python train.py --head_dim=64 --vocab_size=1536 --norm="rmsnorm" --positions="rope" --rope_fraction=1.0 --extras=["gated attention", "value embeddings", "learned residual scales"] --init_std_o=0.0 --learning_rate=0.000424 --lr_head=0.00335 --schedule="wsd" --dataset="wikipedia_en"
Each number is 200 + 30 x the weight over its row's rms, rounded and kept within 0 to 999. Layers, rows and columns count from 0. The size before them is the row's rms in percent of the matrix's.

# layer 3 MLP up, 768x160, rms 0.101, rows 263-306, columns 0-79
101,175,144,184,221,198,242,207,191,196,237,205,241,153,241,201,225,154,173,208,192,188,209,178,215,225,203,222,259,227,198,192,201,192,193,180,204,218,197,183,199,185,162,184,207,240,229,171,197,198,213,210,224,220,190,160,134,208,165,187,227,265,157,187,230,209,214,250,227,206,152,217,245,262,233,234,200,209,179,165,202
104,211,221,193,160,212,204,191,167,232,188,228,185,204,223,160,291,141,159,210,166,151,239,169,201,219,201,221,181,199,214,213,174,159,213,171,177,213,165,125,225,154,206,191,204,173,176,206,160,168,179,266,186,212,187,260,167,244,142,198,166,249,159,158,201,176,218,166,240,161,175,228,218,180,192,183,284,209,188,211,202
090,213,202,184,241,168,245,164,207,181,223,269,213,228,145,198,212,207,203,252,238,216,193,210,188,248,213,209,204,258,224,196,238,216,210,207,214,170,225,187,229,191,182,155,216,170,252,215,206,213,157,189,177,183,259,206,196,219,193,135,169,245,171,226,231,156,235,190,171,207,192,151,238,214,249,152,241,220,191,225,200
101,186,195,209,203,182,161,210,215,222,206,243,177,167,183,185,209,147,154,176,197,156,181,172,225,212,182,142,170,239,176,199,217,192,232,207,228,193,252,148,187,228,265,160,149,184,148,157,194,170,166,216,171,203,178,186,208,206,185,199,148,206,137,185,186,198,182,220,160,169,195,231,182,198,152,166,183,228,154,191,245
099,228,213,164,202,148,171,178,173,223,186,220,213,155,217,218,180,228,170,175,250,234,205,187,157,176,221,232,188,244,194,184,174,237,186,137,227,268,210,221,172,197,205,191,251,140,160,231,206,208,149,178,182,167,213,208,194,230,226,225,220,176,160,201,280,230,215,152,229,233,257,211,159,186,236,181,209,244,211,241,208
097,192,157,258,205,191,211,188,221,180,211,160,226,201,272,199,185,193,230,223,149,210,205,226,203,183,188,213,281,191,146,152,224,151,184,154,172,152,270,208,195,203,157,188,188,219,174,246,223,217,159,211,224,204,196,179,154,214,150,249,163,223,219,273,241,208,243,213,196,196,233,178,178,176,204,210,215,253,243,225,230
096,187,161,170,186,166,175,176,201,195,207,244,225,185,189,174,199,190,272,185,139,176,184,200,200,158,159,195,266,227,191,182,175,181,193,212,158,245,199,215,193,183,221,206,216,176,226,200,192,201,193,178,207,248,220,235,191,212,182,220,188,162,223,179,246,276,206,201,186,197,150,194,190,251,223,145,211,199,227,222,215
101,187,168,219,222,168,137,147,206,215,190,250,269,163,174,247,214,203,200,202,233,191,258,213,173,199,196,247,258,179,249,213,137,185,206,195,193,146,258,135,191,158,190,162,198,196,204,197,172,177,217,165,176,151,167,215,219,172,209,238,172,234,143,193,232,114,145,239,193,163,199,243,195,151,227,206,179,183,195,272,203
096,241,231,154,280,233,241,208,189,192,97,159,201,208,189,174,218,183,218,232,234,175,219,166,237,216,193,246,220,216,203,169,146,179,162,244,194,207,202,217,171,216,218,191,210,232,219,151,217,185,218,214,175,154,238,180,168,162,206,173,226,203,191,193,208,158,207,240,215,184,175,170,199,151,245,197,218,200,196,202,194
098,213,199,220,184,207,241,203,221,159,178,165,233,154,196,224,219,207,172,186,198,195,174,200,165,203,198,129,179,167,224,236,264,176,167,203,225,199,235,232,232,205,150,177,234,221,195,195,200,255,190,178,231,207,233,227,176,209,190,243,194,206,143,225,226,228,214,146,187,236,137,187,220,218,247,158,192,196,180,170,231
096,217,163,229,227,207,204,182,232,215,238,188,172,181,199,188,197,207,163,192,204,207,188,218,210,193,196,247,268,202,216,184,135,193,190,223,208,207,145,146,189,210,206,201,150,192,187,193,203,153,174,205,191,239,156,273,250,192,210,223,294,200,240,206,212,165,201,181,236,189,243,173,214,197,153,204,267,253,219,163,196
094,201,158,198,206,134,257,212,190,183,196,179,224,160,169,199,229,181,153,238,184,211,198,200,190,267,177,204,202,158,203,109,204,226,167,211,221,198,219,193,198,206,217,162,228,179,152,187,173,233,197,195,198,152,132,205,176,192,165,202,202,181,220,172,211,222,240,294,189,246,239,204,113,267,263,198,175,216,204,138,140
103,236,145,245,193,196,190,239,205,201,176,247,222,197,181,203,248,165,213,189,188,179,212,226,160,193,223,215,189,161,243,206,170,209,178,180,230,230,131,179,191,230,244,153,278,159,222,203,169,237,127,238,200,185,198,178,203,165,205,266,188,215,160,238,168,190,211,196,164,192,235,231,196,176,213,148,211,218,171,142,144
101,191,211,176,233,189,274,204,205,176,210,185,242,222,227,152,197,210,177,210,159,229,198,196,179,225,136,210,183,251,212,159,196,178,202,201,203,196,150,210,223,235,239,205,191,212,192,222,197,121,208,142,177,209,205,227,231,223,217,194,197,160,247,225,263,156,200,213,253,198,181,200,180,181,191,205,186,227,191,258,231
100,140,200,244,259,246,153,132,221,141,182,143,233,153,194,211,215,152,218,170,168,201,214,176,170,208,179,216,204,252,173,167,191,225,188,151,199,204,201,192,180,179,213,246,177,206,195,195,228,219,205,181,229,185,204,139,165,203,208,228,142,203,189,233,184,171,189,200,213,195,220,141,210,208,230,170,185,218,200,224,186
102,183,155,191,219,180,215,170,199,178,202,174,212,230,182,198,164,178,198,205,190,216,197,180,165,199,193,223,188,187,215,184,171,176,187,202,173,261,233,197,239,200,135,179,239,175,270,168,183,216,202,178,155,180,188,233,201,192,177,184,261,216,234,219,205,143,193,217,211,176,197,228,170,167,268,193,210,244,261,210,187
103,224,176,187,220,175,241,185,177,218,182,223,172,210,172,165,205,232,211,117,295,254,246,180,206,205,208,199,225,205,245,225,203,228,166,217,224,210,240,223,183,257,215,172,170,201,221,182,189,274,203,135,171,179,216,197,152,157,225,199,207,207,218,162,172,197,230,207,159,143,250,193,153,219,203,173,197,205,232,179,199
090,232,197,210,251,203,213,205,234,187,187,207,215,149,188,222,200,199,149,169,255,188,174,155,172,199,207,198,216,280,217,203,216,184,181,233,212,228,188,187,227,190,222,197,207,220,200,197,239,218,209,217,176,201,201,201,215,168,205,181,209,244,189,163,194,228,200,225,205,226,252,197,229,155,189,248,221,195,218,218,249
095,179,193,168,218,176,214,212,202,198,208,206,198,154,181,183,198,198,180,167,214,240,272,182,224,175,166,224,135,256,203,181,209,194,198,194,168,231,184,211,257,161,206,161,231,218,198,234,161,204,159,228,186,215,167,223,205,212,235,219,184,203,217,226,177,215,189,123,156,264,177,211,151,202,202,204,233,172,230,219,153
102,179,221,197,171,208,170,138,216,214,220,196,255,198,165,261,247,185,187,135,169,192,205,199,207,202,209,204,245,216,193,209,242,225,176,213,215,202,227,195,192,232,180,192,219,208,180,186,246,204,145,201,203,206,202,170,171,211,196,190,191,173,245,219,155,191,199,205,298,157,195,219,197,223,197,193,160,171,248,249,143
099,240,270,195,253,186,223,194,210,233,167,215,221,187,238,233,245,194,162,237,236,206,183,150,241,208,201,173,163,179,186,174,191,202,188,212,163,163,172,176,171,242,213,186,238,216,210,228,155,247,195,216,196,213,231,219,195,189,230,244,181,228,202,202,227,172,233,180,190,261,184,206,261,203,218,149,187,226,169,200,240
097,198,190,216,202,169,240,261,131,196,221,179,279,156,178,151,194,200,256,201,173,172,256,238,197,227,249,185,243,166,191,194,191,190,171,155,196,169,217,156,222,178,191,227,150,181,235,224,166,217,243,201,205,195,226,179,198,247,174,174,164,234,206,181,255,158,203,212,196,161,225,160,217,186,205,154,223,240,228,229,242
095,216,151,232,205,140,209,162,221,255,176,210,206,210,164,209,226,223,170,195,200,216,210,235,212,224,153,180,261,201,247,217,213,183,235,203,185,212,209,198,119,226,216,190,189,178,272,202,229,216,207,209,171,245,171,161,164,215,194,242,150,248,200,239,162,252,161,222,169,200,166,221,194,200,253,177,199,208,224,206,230
105,192,218,224,232,170,213,165,215,212,200,220,201,149,175,170,214,132,134,157,178,175,194,150,213,180,181,145,173,166,246,163,242,169,222,216,145,196,213,180,208,247,133,191,210,182,216,208,140,223,197,222,124,157,212,193,176,208,182,198,201,149,182,181,186,225,164,170,196,161,141,176,231,209,224,199,208,173,232,185,213
098,204,207,184,205,182,186,165,180,218,127,195,205,175,200,193,205,233,182,203,198,205,165,180,152,210,163,234,133,262,172,185,194,131,196,191,183,239,244,211,207,205,209,194,196,146,151,193,243,220,222,204,166,172,151,240,201,227,202,136,179,202,255,240,182,146,253,202,141,147,177,187,228,218,204,181,208,243,180,238,166
104,200,235,173,214,187,275,196,237,189,208,226,223,240,200,162,172,200,228,209,214,190,142,208,193,140,145,171,235,224,228,206,202,175,196,209,238,169,224,184,203,179,220,154,215,161,165,168,207,218,201,190,245,230,144,240,167,189,213,218,187,207,181,209,142,194,236,191,221,225,201,180,205,214,197,232,214,148,181,285,242
102,202,234,184,230,174,224,157,214,197,239,194,249,202,182,180,214,184,174,264,229,243,207,218,286,185,219,214,192,151,192,151,170,210,231,196,169,117,203,160,212,152,238,191,238,197,197,174,183,188,199,258,153,197,212,151,176,209,209,172,223,174,195,255,190,219,202,261,207,222,175,193,204,196,200,219,190,198,190,156,199
105,228,199,237,168,238,189,232,223,221,177,226,225,241,214,248,137,196,179,187,165,186,188,190,217,174,228,243,211,166,209,183,249,197,202,215,166,144,167,188,188,205,170,169,210,177,281,165,173,169,162,188,199,193,182,245,215,180,194,237,203,171,147,207,266,208,206,166,210,155,164,210,234,184,212,202,220,234,188,166,199
101,204,185,167,203,152,212,161,244,184,202,200,192,185,175,222,252,227,163,210,215,147,217,154,194,212,196,233,229,260,184,191,221,209,171,213,176,215,182,164,270,206,228,201,176,184,148,187,225,220,147,162,227,224,259,203,161,188,157,218,209,215,226,234,205,172,191,187,260,181,170,191,194,167,235,196,229,238,218,286,218
094,220,233,164,210,209,222,220,205,233,214,173,179,197,191,218,244,182,193,230,161,187,216,222,168,149,184,226,207,152,209,163,248,158,219,258,147,180,195,180,211,210,209,236,213,203,165,214,196,176,194,206,202,194,248,231,163,168,270,160,217,214,238,210,163,203,183,228,232,170,210,192,188,155,169,171,195,278,188,177,246
098,203,182,186,237,148,196,176,197,208,196,193,239,210,215,227,240,216,151,232,216,224,178,262,150,205,221,189,191,284,188,190,169,234,180,232,220,195,175,196,191,195,209,203,227,227,196,190,208,220,200,197,203,184,190,182,187,221,176,144,266,228,189,195,203,199,167,274,168,220,169,155,188,174,190,239,231,223,209,282,195
112,223,206,195,214,225,193,153,204,206,123,164,184,195,164,171,200,234,179,202,218,205,252,204,237,207,197,218,229,245,186,201,187,233,185,231,221,197,256,138,152,239,154,203,196,145,164,275,255,191,172,204,167,177,239,192,171,208,239,216,186,166,254,185,238,211,224,176,230,167,182,229,198,201,150,217,227,182,235,256,222
096,173,182,277,174,220,195,216,222,145,157,199,222,217,199,254,179,235,200,138,204,264,203,187,210,178,129,177,197,165,269,192,181,230,195,222,171,250,233,158,191,159,246,241,228,142,239,192,207,190,139,232,214,190,166,225,199,170,138,196,150,184,175,200,170,246,222,174,183,191,214,177,182,225,172,228,224,217,84,198,141
095,199,203,163,165,176,206,144,255,293,179,193,219,241,194,195,197,187,231,228,172,180,243,219,153,148,199,213,204,175,207,160,153,225,211,220,189,208,221,133,171,261,185,238,222,231,189,176,223,206,192,231,191,228,167,165,201,188,197,194,192,186,203,186,192,180,173,205,200,221,243,163,175,144,211,213,207,213,195,208,195
103,197,185,211,209,217,238,154,184,239,132,225,216,200,245,229,173,181,176,180,190,188,200,203,244,200,196,205,233,217,218,134,172,191,224,219,153,189,140,226,222,263,132,223,176,208,228,137,162,208,198,240,159,176,225,182,225,221,153,212,188,223,153,227,247,221,194,176,201,189,213,216,205,185,228,193,193,210,171,240,181
107,206,188,265,196,161,172,201,229,204,169,201,221,159,201,184,207,214,191,225,177,140,207,161,225,163,186,168,174,262,250,136,223,236,210,265,149,197,210,256,200,200,200,217,211,163,245,220,221,171,209,225,189,219,137,277,140,170,192,192,167,262,231,194,185,204,160,189,194,186,216,221,198,242,234,199,181,167,224,238,184
094,263,170,159,219,225,198,153,193,257,206,256,242,231,221,189,189,202,266,200,236,199,193,157,218,191,226,211,183,173,246,150,192,222,206,208,199,220,182,208,219,118,150,151,203,214,182,136,218,198,193,245,225,139,170,218,157,205,186,217,202,167,187,233,193,212,196,237,181,224,186,199,180,172,183,179,236,225,160,198,254
090,210,175,169,181,166,228,189,202,216,196,177,162,209,181,186,207,232,250,205,190,199,216,195,137,222,197,199,176,222,189,140,194,138,219,171,228,258,185,200,216,195,194,115,207,200,181,170,186,225,173,180,174,195,233,264,140,193,214,256,188,188,198,233,213,169,233,234,234,209,174,209,261,144,229,202,166,157,228,211,172
103,211,212,187,188,177,190,187,181,168,227,205,245,179,172,215,215,181,251,149,194,243,182,168,207,230,190,178,207,175,183,181,238,192,199,192,160,142,183,196,166,209,207,199,186,200,199,252,151,163,167,200,242,202,144,217,183,174,220,197,164,181,209,152,194,214,151,149,208,143,235,212,196,242,197,142,183,184,219,234,173
088,196,188,138,193,160,172,221,208,232,163,183,213,235,152,198,198,199,185,155,205,182,216,201,214,253,239,239,217,233,196,239,183,181,190,210,190,195,212,225,179,210,176,164,209,146,179,208,266,157,238,217,166,184,251,183,152,233,183,250,208,259,173,237,219,186,197,207,173,211,248,166,202,213,165,154,191,222,221,197,229
100,158,148,153,179,207,199,207,178,166,186,195,198,160,187,213,204,196,234,187,205,227,277,155,223,202,201,209,173,208,195,199,231,211,225,226,157,139,232,200,253,179,156,198,218,211,174,209,208,239,218,188,215,242,193,232,194,198,247,251,167,245,210,215,214,173,267,150,194,176,231,217,192,148,156,197,179,175,266,173,212
103,189,188,238,190,186,190,173,280,219,172,156,228,196,184,241,224,146,180,184,209,171,199,214,234,211,174,240,210,221,223,207,226,171,187,245,194,225,223,224,202,240,161,188,196,241,259,250,203,216,160,167,220,199,234,204,190,183,206,221,175,158,190,161,163,206,208,150,190,155,174,169,241,252,233,216,213,259,202,212,169
102,208,191,195,253,221,174,235,237,212,150,204,251,193,203,218,263,276,212,238,201,195,186,236,214,179,253,234,196,175,216,201,191,202,180,194,212,155,200,196,251,237,222,196,171,224,109,196,202,210,230,207,198,221,209,199,218,227,172,176,171,187,201,178,179,186,168,195,199,160,163,225,131,188,211,187,172,209,204,237,226
092,239,188,198,257,215,227,190,160,179,163,199,226,265,214,214,233,182,199,234,200,200,253,168,195,155,177,250,191,150,186,188,187,156,201,182,180,199,236,214,197,183,232,191,200,216,197,215,208,266,137,173,142,245,180,205,210,198,173,236,235,164,221,188,210,145,218,240,204,182,255,167,227,157,207,206,188,251,189,217,228
# layer 3 MLP down (transposed), 768x160, rms 0.0832, rows 263-306, columns 0-79
102,210,210,200,234,180,197,207,178,179,211,181,169,197,188,196,197,205,217,218,203,200,207,209,230,200,196,203,230,228,209,172,189,240,175,193,186,263,111,222,235,178,129,193,239,192,215,189,194,226,196,185,170,191,233,197,170,190,150,216,117,152,176,166,172,199,238,261,207,186,209,215,175,92,199,165,180,185,259,210,169
100,199,170,174,241,203,178,178,191,214,203,254,239,220,179,207,152,229,211,151,245,196,220,211,133,190,226,187,200,205,156,177,212,188,208,207,247,193,183,165,210,243,237,214,215,185,231,170,236,169,185,214,264,202,130,172,204,196,212,193,259,138,186,257,220,236,189,218,246,205,155,151,213,197,121,262,175,231,221,196,197
094,172,201,200,219,228,154,200,194,178,195,186,216,168,192,192,200,179,159,198,212,144,193,203,231,193,203,189,150,200,140,224,226,190,191,200,176,194,200,180,188,111,152,254,181,213,160,171,167,206,194,195,211,212,144,215,187,226,202,201,169,200,204,224,236,212,218,203,179,143,233,233,207,242,174,218,197,199,199,185,198
099,200,198,182,261,265,227,170,240,226,225,237,215,225,206,195,174,184,205,208,215,260,133,210,173,195,235,247,127,224,204,178,218,209,176,212,175,194,197,249,171,232,227,220,222,206,225,175,220,192,186,166,176,238,199,193,201,214,217,243,223,180,210,236,237,239,244,243,225,201,177,144,213,243,219,210,150,187,243,204,150
102,216,149,218,208,191,184,179,150,220,203,203,208,193,148,194,254,190,190,232,208,209,214,192,205,185,163,182,217,203,247,184,229,256,233,190,180,247,227,178,273,218,183,241,199,223,195,219,189,180,240,224,199,221,187,177,221,151,178,145,231,218,200,184,196,160,265,171,211,217,241,194,165,150,208,170,295,108,213,157,196
099,203,211,206,228,156,203,252,180,207,186,204,209,175,181,190,199,157,176,253,211,242,163,158,223,175,198,248,259,181,153,190,250,195,226,183,157,185,242,261,199,251,202,149,198,217,191,219,192,196,214,211,187,211,194,161,230,225,193,170,166,228,190,210,192,261,210,237,165,198,200,182,214,165,178,196,226,148,229,196,213
096,192,230,186,212,194,180,192,165,210,236,184,228,213,213,198,225,183,200,216,179,170,209,229,209,212,234,196,193,179,195,198,238,236,177,215,279,214,183,208,233,190,234,181,199,205,229,198,151,148,205,195,202,130,150,186,181,247,203,222,205,203,227,172,224,195,182,213,195,201,241,148,242,201,162,189,210,207,164,275,185
103,230,165,215,183,235,259,188,219,235,203,262,242,169,178,233,219,146,210,157,237,263,222,196,177,185,230,191,190,209,163,259,192,200,200,167,196,153,217,170,201,228,178,171,231,189,255,203,202,173,214,210,269,206,172,207,160,159,218,188,145,183,188,200,157,165,148,219,224,195,234,208,197,178,249,153,186,184,160,246,254
097,187,241,206,222,191,89,213,223,224,216,210,218,199,213,178,171,221,211,217,178,183,159,205,203,158,185,224,171,216,247,245,191,176,195,211,147,177,219,167,209,188,216,211,203,237,209,214,208,184,221,183,225,225,176,208,246,196,191,191,220,217,193,149,195,207,208,247,180,185,214,258,219,255,175,217,231,260,181,176,203
097,198,254,183,218,201,168,198,175,178,212,218,217,209,218,228,190,173,220,188,186,231,238,144,208,178,219,145,213,230,195,238,225,223,215,206,256,177,189,207,181,226,262,171,237,228,184,239,212,144,210,193,224,192,203,261,240,235,168,219,231,204,244,208,134,174,155,178,188,184,184,257,210,208,174,241,234,238,226,175,167
099,209,210,214,236,207,214,193,150,177,184,188,183,206,236,207,194,177,209,173,231,163,185,179,165,171,245,176,215,279,260,202,205,172,164,181,224,232,241,179,209,195,215,202,227,198,221,205,203,229,154,233,150,234,177,190,206,214,256,171,188,217,209,201,218,183,163,221,236,159,146,237,197,226,232,234,132,226,208,143,209
093,179,173,226,196,141,255,188,213,194,116,186,205,180,174,197,256,183,177,174,218,144,215,208,231,207,211,192,142,201,245,208,212,247,208,148,188,156,165,191,190,191,198,253,207,204,180,191,228,161,243,248,227,226,217,230,215,193,185,217,197,186,208,211,234,203,228,192,203,141,200,179,232,120,220,171,212,187,188,241,192
099,153,208,200,206,203,184,234,225,197,229,214,217,227,190,178,259,175,146,200,229,198,222,181,214,240,224,210,202,200,143,214,147,198,239,174,214,175,241,225,153,189,212,230,171,187,171,179,205,180,221,196,183,229,233,173,219,176,209,236,178,200,244,225,178,215,217,194,196,177,205,170,166,207,198,206,124,170,223,221,169
100,132,241,218,195,250,217,204,244,194,199,171,116,215,229,173,180,189,178,144,208,204,210,241,181,155,198,148,188,169,234,188,200,259,203,193,240,197,200,179,189,254,169,175,225,217,173,175,145,161,229,233,177,225,221,209,262,137,180,210,159,193,184,200,161,197,162,167,188,245,171,194,219,202,142,174,197,203,205,197,246
098,219,194,188,141,164,249,225,215,202,177,230,184,183,226,212,211,201,206,202,243,197,196,179,235,227,191,219,163,153,219,252,195,215,277,227,146,245,191,206,214,186,212,161,155,164,239,192,194,184,242,151,154,177,191,209,241,227,174,149,228,169,215,254,221,217,243,214,202,254,166,284,215,162,231,208,226,168,189,217,227
099,198,170,213,173,167,225,214,258,204,188,201,213,169,222,204,168,157,193,219,235,191,194,219,184,251,242,196,133,236,257,202,202,209,144,242,196,221,128,184,154,172,201,152,271,218,221,203,174,166,196,224,221,212,215,207,216,208,214,214,186,188,191,202,231,162,229,190,197,164,206,166,211,160,232,157,251,219,180,255,190
103,177,181,205,197,197,216,184,189,135,233,210,191,210,198,158,183,193,211,234,172,151,146,202,184,184,178,182,201,239,200,191,148,210,186,219,220,192,227,224,227,196,177,208,229,167,230,239,216,219,213,208,204,216,195,198,192,196,199,202,240,184,180,187,211,192,218,171,179,189,143,177,246,187,187,154,202,238,158,236,161
094,210,188,185,180,201,209,186,197,220,135,211,147,246,214,182,196,201,194,172,150,182,167,250,163,182,188,267,211,231,216,188,188,195,206,199,182,151,233,147,225,218,252,231,184,151,217,140,198,161,189,206,211,155,216,158,172,213,179,203,240,204,238,197,215,198,215,137,180,186,202,183,203,212,186,187,250,233,174,190,232
096,205,214,209,177,157,230,179,203,220,181,201,215,256,184,158,223,174,176,206,234,235,199,229,191,198,182,147,214,176,200,199,204,185,225,144,158,220,194,189,207,165,175,213,145,212,260,199,210,229,198,163,221,177,207,164,197,183,195,211,170,153,233,180,221,293,232,182,242,255,211,203,224,190,236,175,167,216,199,198,214
104,148,218,188,235,210,184,212,226,166,208,164,169,223,224,228,151,198,224,210,187,160,169,134,160,275,180,215,205,185,225,192,209,208,152,181,226,184,178,244,239,180,185,141,221,204,230,215,189,182,161,160,184,195,242,223,212,263,208,181,225,196,202,178,152,202,184,152,225,199,186,275,167,245,132,197,171,156,201,206,240
101,174,191,304,182,174,190,208,201,206,175,180,203,196,244,216,180,204,208,205,162,158,205,156,184,217,258,202,182,177,209,261,261,143,196,208,166,141,173,217,220,198,204,216,223,223,296,194,169,216,232,211,221,204,248,178,203,199,235,218,206,219,149,169,142,203,175,207,204,163,233,208,167,190,222,217,204,164,162,208,210
096,198,178,155,197,159,211,164,235,225,221,224,162,228,186,169,198,239,198,157,219,194,178,168,191,233,205,232,172,197,184,182,198,212,234,239,209,166,195,208,228,235,245,202,165,178,201,247,161,212,189,188,151,187,205,163,227,174,176,257,256,228,215,246,190,129,202,229,237,210,139,223,172,216,186,223,194,201,171,180,194
095,205,189,179,184,156,188,204,132,205,222,213,174,192,190,167,171,167,270,223,245,149,183,201,234,184,255,134,240,209,236,204,206,186,225,223,192,204,198,238,183,187,176,210,195,163,220,201,233,168,183,188,161,203,193,169,212,238,271,160,193,181,208,199,160,227,195,232,226,212,151,179,246,228,200,236,184,196,177,164,267
102,199,172,174,215,160,263,230,179,201,158,196,197,203,277,178,130,212,182,164,217,184,197,250,156,199,236,208,260,212,182,209,232,246,221,161,203,186,208,228,227,189,253,210,181,236,236,183,179,192,233,165,186,168,175,188,152,141,246,190,168,215,230,221,197,175,208,194,165,212,263,173,167,173,166,179,168,248,227,215,209
093,162,187,180,216,179,201,207,121,199,193,203,257,229,195,208,178,165,230,198,198,143,211,225,178,187,227,180,187,200,159,160,172,173,188,180,151,228,273,113,167,135,167,218,193,189,215,177,187,194,222,234,188,200,137,203,217,203,224,194,256,175,212,169,176,235,167,186,188,194,179,231,222,170,206,160,206,190,195,227,195
106,226,212,216,209,233,177,191,211,227,225,219,197,187,220,201,188,289,202,206,257,209,168,213,232,190,195,217,199,245,186,241,210,193,250,199,207,160,200,152,182,199,208,204,237,215,224,175,248,230,206,256,206,188,196,220,220,223,208,222,160,223,221,203,167,252,226,193,191,160,193,202,186,234,172,180,196,231,259,199,227
103,175,188,270,177,201,214,206,177,196,247,163,212,170,193,198,229,213,177,244,198,183,205,192,217,181,249,155,160,217,207,209,220,217,196,206,248,158,214,156,199,130,187,178,221,199,162,223,205,218,234,211,190,193,170,166,202,173,177,236,191,209,178,144,189,152,187,212,269,139,180,195,163,149,197,188,207,162,246,229,141
102,187,213,167,215,219,226,192,216,128,164,179,240,236,160,209,197,151,165,212,210,206,224,157,207,251,177,170,165,235,157,188,168,178,151,226,249,162,160,298,193,187,196,203,233,236,176,249,154,195,198,189,192,206,182,181,188,184,210,191,171,198,163,210,196,182,230,277,213,191,186,204,197,230,198,225,193,198,154,184,156
102,191,166,184,240,147,158,195,222,206,166,193,219,238,191,175,182,248,173,193,180,242,217,194,230,211,202,240,172,239,188,183,193,195,163,138,149,223,142,194,247,209,187,183,178,162,196,207,206,238,180,185,231,257,213,197,207,190,220,181,237,190,217,158,211,227,224,166,203,176,222,170,194,216,205,185,255,196,182,182,207
093,204,216,308,240,242,243,192,199,172,198,150,180,198,180,266,200,174,208,172,183,165,246,194,165,189,204,229,187,196,214,214,148,154,209,218,191,139,206,199,190,224,217,156,179,191,173,149,196,234,217,181,177,209,250,224,214,211,154,154,185,234,282,222,169,189,186,173,209,256,165,220,187,131,262,190,116,248,204,176,186
098,220,212,177,221,175,209,185,169,225,246,189,218,229,235,190,198,149,229,162,190,193,210,197,153,281,211,209,224,190,143,177,187,132,185,213,164,146,173,219,253,206,238,165,236,154,214,188,143,158,191,187,230,219,131,164,144,219,239,205,206,169,183,178,220,234,163,212,224,203,202,234,238,219,252,248,188,224,203,236,152
108,212,229,160,215,184,239,183,181,176,198,243,206,230,219,176,167,197,216,178,165,161,191,197,167,193,231,173,238,213,235,204,233,142,172,284,165,183,173,185,227,183,227,173,222,189,194,198,261,160,218,225,169,197,212,183,205,216,249,197,236,232,219,199,244,160,238,250,169,234,145,245,250,215,186,214,224,173,180,179,211
092,232,174,176,196,267,213,180,200,193,194,167,237,161,226,217,189,194,183,264,192,179,194,160,217,200,197,151,126,163,177,221,159,159,216,189,212,201,210,237,162,226,219,224,211,208,190,224,149,203,245,176,150,226,194,207,168,234,180,163,182,211,221,229,259,140,155,216,212,235,194,201,192,242,213,163,163,203,180,271,192
093,212,228,205,272,188,166,247,204,225,173,270,155,190,142,216,199,223,144,213,242,210,198,228,227,194,215,203,210,181,135,243,215,169,212,193,228,209,209,224,241,184,190,194,217,213,206,142,195,185,238,206,197,164,179,236,207,206,187,205,261,203,183,175,150,198,216,226,216,136,182,192,263,178,213,216,188,153,162,182,168
103,191,213,167,243,202,189,223,210,162,240,194,207,221,166,192,141,218,202,221,122,235,154,204,202,178,186,170,207,234,209,188,198,208,182,201,211,184,168,229,233,194,187,183,213,199,191,225,180,180,181,224,182,207,204,214,155,163,192,161,250,178,186,155,230,198,199,249,269,216,224,199,189,235,224,216,208,211,232,134,252
106,196,227,152,137,184,168,199,215,202,162,201,217,265,187,233,229,192,170,199,186,224,184,243,226,205,230,224,211,165,224,184,187,202,226,232,195,220,186,185,260,165,176,141,183,193,266,181,213,178,233,225,126,175,140,241,143,181,217,189,230,257,180,205,156,276,168,185,197,185,153,194,240,240,172,195,216,209,219,200,230
095,156,204,159,190,231,258,215,218,165,155,220,198,190,241,212,226,196,137,200,270,221,175,149,227,163,215,230,196,225,164,211,163,167,210,237,199,158,212,156,137,226,218,203,218,249,192,226,210,231,190,205,175,209,210,190,224,198,184,217,177,226,183,136,193,270,146,153,248,194,232,240,195,179,254,180,174,198,202,268,155
094,220,185,153,178,216,200,228,178,170,172,149,160,194,223,203,129,226,219,195,199,224,200,208,160,154,167,225,171,226,162,162,189,181,230,167,187,192,186,173,165,242,155,201,211,202,159,233,181,124,196,176,221,192,214,267,212,188,218,234,208,188,151,191,226,199,168,205,192,163,142,220,165,194,283,142,243,124,166,195,232
102,182,141,215,237,195,154,178,227,239,171,201,226,180,149,186,212,209,191,236,177,200,205,191,219,201,162,192,181,206,221,189,154,205,193,213,228,242,223,205,250,163,210,173,190,187,221,125,264,160,233,178,207,202,171,181,220,128,183,228,198,201,187,189,151,232,211,173,151,209,218,267,240,223,154,178,275,194,203,172,177
093,203,150,173,181,185,214,209,222,208,223,195,259,195,231,160,194,222,211,194,167,189,234,243,189,180,158,217,165,210,173,168,204,189,185,206,210,193,171,189,219,244,237,249,134,223,202,111,209,231,228,222,166,208,147,149,176,255,201,168,193,252,173,221,186,166,163,204,196,190,155,197,217,198,165,205,235,210,246,214,211
099,220,201,222,160,197,242,230,122,215,174,188,229,211,203,220,263,194,218,188,199,193,248,184,194,211,178,245,194,136,189,184,158,199,191,181,204,176,238,202,220,223,208,196,173,168,198,209,171,205,157,207,191,250,170,191,204,187,236,214,230,163,219,249,231,193,156,217,197,207,238,211,191,218,235,275,154,208,193,213,189
103,221,231,187,213,196,234,175,195,201,158,220,199,217,225,216,172,190,231,146,183,266,172,146,190,254,212,185,228,182,203,183,201,202,186,176,233,244,162,198,177,233,173,222,248,232,224,235,225,196,203,247,148,195,150,189,175,225,327,218,158,184,227,202,217,222,208,169,224,204,171,167,190,166,179,216,196,217,232,231,183
101,180,218,187,201,171,186,155,179,196,166,143,188,194,222,218,167,178,219,264,168,161,152,182,229,88,214,191,223,166,167,188,208,175,193,176,211,213,221,220,215,179,165,195,223,215,208,177,202,173,178,163,189,167,245,211,168,218,216,220,176,219,172,208,222,201,209,194,193,261,245,192,265,161,169,200,209,215,193,177,269
094,234,195,191,132,223,214,214,213,205,274,214,216,159,272,197,176,219,243,186,201,192,174,191,223,220,161,227,231,213,185,236,200,181,231,141,159,177,192,191,188,246,268,157,190,184,224,231,205,207,185,161,186,162,182,235,246,180,209,239,191,228,200,209,225,271,185,186,198,220,215,207,185,190,250,167,223,163,209,160,168